config = dict(
    num_attention_heads=12,
    intermediate_size=3072,
    rope_fraction=1.0,
    qk_norm=True,
    tie_word_embeddings=False,
    parallel_block=False,
    init='normal',
    init_std_qkv=0.0167,
)
Each number is 500 + 50 x the weight over its row's rms, rounded and kept within 0 to 999. Layers, rows and columns count from 0. Numbers have three digits each. The size before them is the row's rms in percent of the matrix's.

# layer 2 MLP up, 3072x768, rms 0.0811, rows 413-438, columns 384-511
092:614490488522495513454560452531433566536573503581550522511447592544566517565445525442487436440568454481483503507468409444555434431372502525543424587485487503554444413412565426529534468509487538503545486599497502534491527501573545471437521484466511561454415463450443487514565530534562453460466469434463459512492498482424465524492493490544452519471477541448496569507536532593511490540481
094:535458473411520514520488515463546449567395503511482485518477423451599490564537541432487453566528534439434564454486519514602479499525540527569445545617470483521441607492491448565527496545512414412507449546510541491435577499479545568508471638519530481496508514513451571443500534458480488541537517490502507470488524496491454521514516499499480621474455548456508500491450492536542452420456
112:599477489479422463478421513534528522451599421518468580434553486558507554472482577463510545377569472454516467582475500456493443525506529585452440453576606506434463589476432585527499468510451516478523541498427508561519479546418488524479499516525531486431500500479490507442490575553516478531491466474580603394498411510465562470438451519550550554542438543501567606438538552476438473580550
092:493549446566505535451532585457488484542483581604517432488510607477432503530491492521644485474551493556510529478489544487495522467542484483459491585490449465489439552498438474510492544481602469526570533547469485582354531602471531534519464445452432463451495481463534544481479533537462515498424389495532449508496582504475522498552409533527536488510505408448476485484492417520553502474435
100:447491454438554518472473487475437471624567440472496517466543475488522535488497488481497505487566540525546564419467601452474490497530412521455466460476384538511432481608457351442566473554549526495463576540514486492470505428555539519506488572535414532527470517435405519434491486459576494567589396537484427479435484687548565587508475437547552438529498509448516470456464473563468514604489
087:427387500501518505629575501464563391534440505564457465460504580458530650502493493448516489512422534485491478485441486495495426461519464537550444460529561541457485471613556508443581460543491526490507462528524527544503465534475418534454470508572468566480545536472514623534487502533506434572475551417523484480382535444602564490482503509475607505517477516516420586509506501468592474452536
115:499527481539479496516586480521422505613485486530470414447425438441491498498451492523438507446555464422391527558527451441521530492440497455509593503405560505501494477587401525537505523504523485516589429468514588474414540544560440554523574528613496419482513498565505552501442580471455417517531472449486459470512456494540501424550533492549470600515538479500501450514602579513548544514445
122:436416566482441417435494468541486500515452468550507372466469428499542440461505446522445520484474501471553492515527408547450473458450498429473474605512491552536591589477491529479453580479474379483412430540474537497410506630473561538553417520403504511563456552526510481494534468622542472532460383554566536536499512431467538551595489483553559510542502490499440503465512456555545518377523
124:501461603402531431642542504466431475608521545484495540476465563530530506470439554485527506500536498520557517437598504483543437448468530510510501531466537508526501482418548505525447446443496481437551470510509450543504530525545485554485479504524459517494485483490512561490527511552497488506439571626514567630417462532474475569498559495450603683577441556527454479462543583574552429489535
080:553512574486459490447549455532544517449501479458500583465613548461458573466472561499521522415498649563542523422500474494435449483568519472478549509494492552427507476455485559497521398595532551552454518483571437508487522527465476494472516534475494529459559541557595553419468429498454503468465635511519513456502494484528423466527493546421561444442512509545595401493450476505438510484558
090:480440624617429441478526532598534578506394444599464509462474491421619529531585537553541462515476571541589560444462679550567446516483500627567507443524499519529471471519499500472448531487509514551530486523550450626510577490481531556538492518591588467541451556527484538501617463465579549436570499477518559463431651538474527483492431484431392499472532439530479505411451471527566569592500
083:450559439517457520415490527501397468468489543420537505486417508569470530470589510568502545494468529547437489451497499423452543436576385567436548604504544483587531474547486581510530468487499452565492534438465471540480554553526558547546465491579478346607497561521554456489560483563554455404506454515491425520560448450506454511483483611484493481476579429539483536464544547440487516485502
090:538429484591500527481573561456601476513450557511487621553550555448631511536563551447576412390485503502404616418499450526492475490447492422516550497512488460459605526552523596481496537513527526522550457442477487508488458442457579607531513410506509448484543565496356542457442516482498481608509440540578498487510483449476549498478497489487507514531598470464513472478502445494446412359522
119:478503517412511545455537504536538535431441526533511523433485528492468453521494498541499575519497475467393484456527487524509548492428462572471541461612495474543498532576512500549542539516464606494442409472545386495528505546510597539502595518507608512534502478432443525444433525537472431495432492481502546540463534518542538533491527471515504429519470502511489596478483523457500512514524
083:462527579509601464531541538556597416537492594481363406499480523508493516481460483508493499548461475480475447416540529429563594447514505487466513538452520551564440456489496542576542506571405561547502504530509513515523483563476448489557462474512569470496573522479499438463555383459484464540485449484601518440467428558638550462481490557428588481536542558518490519491503495479490467429524
077:596429460539425513541512492552541511547536473482513490577462511426545570378495481496468411438521446497510461595490506473457568547537478443455473523622545493611496425479508466540557460411491479582380454478502553516615467546501551469489443467478505521480489546509491375475468458537443484492453457571507462503482470563478457579523505468518424561483521524506557438475503461464449362489557
095:563461463429486441483464437457434406439436482549518457359511483519455614444457521474513531446496511499543505554539548518570584548422521493601535530504468505510555499544510502489461492432493460522494470490507480455502466452559450549513550523526599454535489519511446485486514470474440485487498559498464679463504617500516575543577532468484550526543489444572530558427490546573563567478480
102:558431402491481520541523512487478496532483524531472538513477544528478543477484588515583476476525586518451520469511479425613493547496535406497558494481485568496475499530473426544502584538541510535500446436499490535520481489524497513508542520452543513532465486428483566513493556571562490534472542480456537516450429495498569513459567458533477491544491546484591443389501535377529448567384
095:598494482462440559577580465492451566383480439483551404433535482556465526532491492496509405531499487482459513457512396559528553476464480436490534526490483500445480521544548522381519434454563557526447414511493474458447453571498507443497563574464492531528399500529489432453504462443433538413482563446492446483444486563531542529512511478479437466508438532543395510547472587441447490586576
098:595534448465570470452514589548545530413517512585507566509536468427534531521521459467452474549390499524438500525480518453525517433417517581523520471424507372571556432495374478542566462482472526432600514424487451522543534518511572567495490654625497450510524451481556518472521498469523551554476518493561476538485529521475484569554555507537446497495580574490500488488491530483478489538486
102:493404473535508517468524544512473418497510485552549511467438555484363579476571431461446391507476544440452590415433549472549642557609450527558546537575433455574395544543555515470552509521584444502521501428558495560604497532530421512450481516475559609477417513485550498540471489470423518572526499430595465491470556631520506435437436599515439471489482503451497412469412578450524492564517
098:563474482569604407452523456499502582525549520507522579512538498476577435543459518643511441569570469455494459433547475492524599550492474397505575461493477582442469464516501408445474528514427422509534481426526456436471447487470385525463419442420465473580496554547478456496521480470441435471484496495469491453460477456551581497551562480515516488509529530522475470591493458475538382383528
117:571402510422512494561490536474563439479513495464441620437564517397531410396449438443429534527396456531486574560446563416561489496507467501492466519587480541466563470407564548484506453489560392572402433509385535523448556461436514455460408533461497587610449454527484584455607584524523607494577493574448482513476412500440461500481510492517512524441487421512494471526620445449509502463515
088:488508469590572492519535417481383433554617438543562572577464468485459545474484552445629445526475514535523487538530520473531420529569520450426506488468505448506563583519472526558531533608561496438413466468495578548440465633406547500545470424460473518441430413536479494484543537542540525497478486566401481505459560603549467524518489509439523450519556450519444519572474549510542509545513
116:466619472445443495596502382430462513538495482446480470484560422491552541527464536498511412372515477529474496486474464480602431479560508550508456531427516545478518551467558512513453427542469425485470454567479496559597571414532511420529521507422503471535473519535421576562431563542551514607477513522534509541455468482539553489449544487502544586427552559632601512414539634490493451526517
097:452519477491521413521445478570415506556497477522504450491605576465568495419554420437520573531536453420452513425530524474538402439483507477564512465487447471483477530471522440378527530512442614568450404504496442499587516480481524541602535479497539543481453533558472531466405481425397474531456435485433508541456398479502520435549534515516510515468517436525463510432512495506464470455515
# layer 2 MLP down (transposed), 3072x768, rms 0.0211, rows 413-437, columns 384-511
089:423549516450556493517506475502555435447467525425517443509500436440388504446573476536528520526490490517469475500563588517484494546580399475470547416500554476447550566637454516501548600503462518496506445512521507477533547524457442507529564448536449419587542562618596512461379418502396550540488502505522561497400522480537546466518498508518545528505511555554475490478473430416517539516597
097:411484469521524401412496512591464521455547442438418515527612536482553470440498521487529490478492492561474450593585502497385480532482537486439548472419533516476521493535553583482533575457472488502502585474443464519486456469537427541396536397521441591492490484492527481545510485527546482522486503461533494475412436542513504644488424479476517400562515463517549508576536497567518550451489
110:453485517524660461489586541497440481497495578482527460581456472524494518518525425477562463595498499534457568422520511537440635519506467453522528548489446465563536487558521412428493559505550459545538493476509522509531443442593555463551550621461484532524486558497484448542575401480476555474519565485488454566447549474587379521563500574439474474465592497461501432544460461502494544429401
090:480432519452553400542517466405542500457535424453509564551545407503554465489525555468444448561462465409481483472538487502513488452425460495598513430512517466504600433536559527519519475487347507454458522458506430541577401476565526483536454560520536544583496540497443468532550403517536590549505609474464533511470405465525404463442538471474455524463511568483519510532562555439529506522546
102:518532493518495468545505537498542520429428556512476552539464501528463442455457579592520456491396458446391464575519400537519528465489531498558498568580631424393584486430521532574405474453463522421522448453482515553536465503475569518561528519513515480533536537494572459536430457506432495453423586475554535554519508388436459446543523557448476581503462479530465608495481559428557444417498
083:546498584501517480434373523495498556445515483486516527501515488597532304529505506556610494505609508443542587541521484512486558547427428429497534478481499496519449520501470463535391456465539486529470549435475489506509529530576635465538462462444500454544556487587483415486486538471522582409476449607499468541563429555436427480570513501536425488462520536490586426537453428489467527537430
116:502531547475498465441397509494486508317577550517494512576546543509550539481534480466555523447454503581535478440425569560433536596563490541458475541491488533474525491457574405431437442488498525416439604480500440547605418495532562514459466486405514493500497504434533504485500453521572554472505454519517495498474483488431493615496483431461495461533472609456472507503350418484470488467513
122:555508447610491572576490496451547496503504491461520477474505575491488562568576552468629442534427534548506562505469511432543543497478514543547486403498508448454466397503531493497467418528472540606551515402487429428528485451505459488492499497565504484498535451432483538458451415397532501444510547448458460492497541588574481449413488456422492560537528506498614513485499494467502481525393
124:520521417548503468447485516532535512450484499494489520532483454487433493543563566440556484522471557528404558535409478483453562574490494471445483470520544551455533528513507487392520549474545510481497545479527580476507493468509521433546562479545503512469502462507454337492468510455508450526568424442536496419476577530564522454586467457545480394455541484498513558418425435460487569463541
077:497464482525519490581423557505430469567484528478463432511462419533597457492548467558511517552531433444532411573503525511527568486428483577559460493500465471559506566503523555509446591495488506419600487565530561511500475496567561522548493476453497450567509479489510445539582541516523512549468373499529455529460489500505596526492448479546460560605474490432418556477565482398565474499556
090:467523451436585524472451482462464424485605501457582413561508472591370526448395451466514476433472449429451442522515388473386516438464415445444554511407503521437472541521486473474569493498498450469438494551519545407509430474505448461487578458434441459495525443457470436442465498476498421538451529553466428488463398463585530482547497581534612496500503524497512526571559581501408467455451
110:484514503439424481461493555475453448474525558401450518524434523557500522457468472551400541488443507525527479475563414522446436384593508484484589519523552497540474428540507526572532515475556520550455510550461443514519464471492569456572485487540456526533446551558543477498431398557537443450553497421447478528591431455501479438501463615373481543467511405521527507465566592499469411444540
092:441607506431457468563480451583464557460494461513495416588476496503319452497518463547556569594496501497569423525525512496475565543489536539524366515450526480597402409501527449535518487475453479494473546477476528490535467523454456486456489505523529540461480404567601464600493504518487461442419550449474472455533574497510499484477406524438501525455510491550537569549478557573515480504500
109:534484461586520521582439485517476412518518513476436499524494533473582492482490529446512483483479412501565476509422508426483459502531519467467525575437468502505502497424510504501431455486540427476527516459492627508453522423500479464502441530535493507451496533548594457616525525542476539492585542458547485462541472538380518491547460480527506614478487476437550437523528476549477505527483
082:536507479444461581430473542432408604459531448527603524479545470501540533515539554552544499488570498509588546534460474560412457561513510534502481506587476389431541509522468473509530509425545451437467552491488497512412512485600517512500562486485406487542435442590507509524478611531456531511512606475486520575537500429454441492486447454528496501518434473531488376480422490527487438510477
081:467499583564593462470483424491501499486488565468514520416497489492461417588531476520474588579480498470488559423492434551536463517507508526493587473475451491489503552502447551441433553566434554488580570505522485452381461489431391516579494540548487549493438465529525551579511564418490532499552524474519479469562487477587498443453482509528513417470466457439437561507464490520459573511453
087:428515544537503551510526516540578534564538515497498561621508473510563405512550445505464528518467481501513477402471472505461365430573522493421490477474514541461470521542557532556535557569473525475556495491517471580469543508495532464495444457507442517470523490481530537555456504474549534523453469498559401466517491510500450409499505529475450486572558539426487458563475523439476512517474
098:409556600532468497472501456461530529515472459487473463502470441488494493460509403503435494498494420544534481503501530512390491412512435580480456461532531380447580507539533520493554432385491521465535492576512507441450549487460544492427507491537461493452528562544532435550576443401485497505487429546569460484625566471513543508544480532505595527455517389476451512597480500576475578372546
088:434498484470564458436375520517592493630541498468439609568444421444489488543512604535456608493508548598503474568544629387489433622457514541497505413507502481501496473466494497551478539464455421473547472502512501553623559419516458510493446484488511444545598533501514547555501465523565496599589448590497541533518502481464480439473455526594614515456589474459566494483577415503532453389456
103:534478548560480506418486514440462482559514511495453417491397529447415431472465517602646493430526531408525459462569501492484540487462538415479508477539577542514534560591514531537549490584497445538473448486476589520550539461520498594483519430500399475545526556576520495412505440475479451547512532475471527517497470552533511406567404448396442441519487449562476579480438501502544547516495
097:560576539525486489507493449450442555486486548500499531508549472556610519555357576531470556475547461535548443541477435485411386464427441450468453444425587500456592409477473490471484470442424571520500513568496466429438470465472552481522426489507424407523577492516459482526491545483524460432495516543370553537561425337556502485573562417451512523546514509528485530502591412506455502480483
092:404455510468379529571478486467512453496533484480475409506447480493374516469558476403533572461477492503501496599457503442538407492546523606528429482509479447557567482500497557491478540546600531483496539577502578546509539550485567435547493543557490427419509382511554505570556501528565507540483558510530515538557539526521466521455421494450530522514476520472476525450542535500482618626442
108:461594499520443441450539460538435560530489535484569412556401483544518519513515548538529512494606528487568430440587474614452507434445517499469575463428477488504373540475468520497517516550465565475563588456582477504515411513524468515501558524492469424441526533486505407521361440525419473533488525510545556542480595454580528449543508491487492486579514565452458525510403424496428541507492
087:581508501414429522502482466444523547460399547530479412511554600495514508446478403528444534507535526423514510487428466526547603499474421514601527484496590535366529473464487508467504470435481543547597544486545467490559536508563496525509475527513456536491539538494481512453575502494522435530534464541642486503559404467458561487466482510540519596445449564512499432508547509512454442446516
120:529429473528610435430463541561522431571523501555535495563464525483508464521552529513413494549503554504537491484496540536450593534471467459510467505516489472613491517505543520514463519581535502431491560453518471423468489540487408527516533457548517488493527554421560444500534457488441484411511508528497447495513535531457478463575501517529462496586423477441408511557495482583552615459470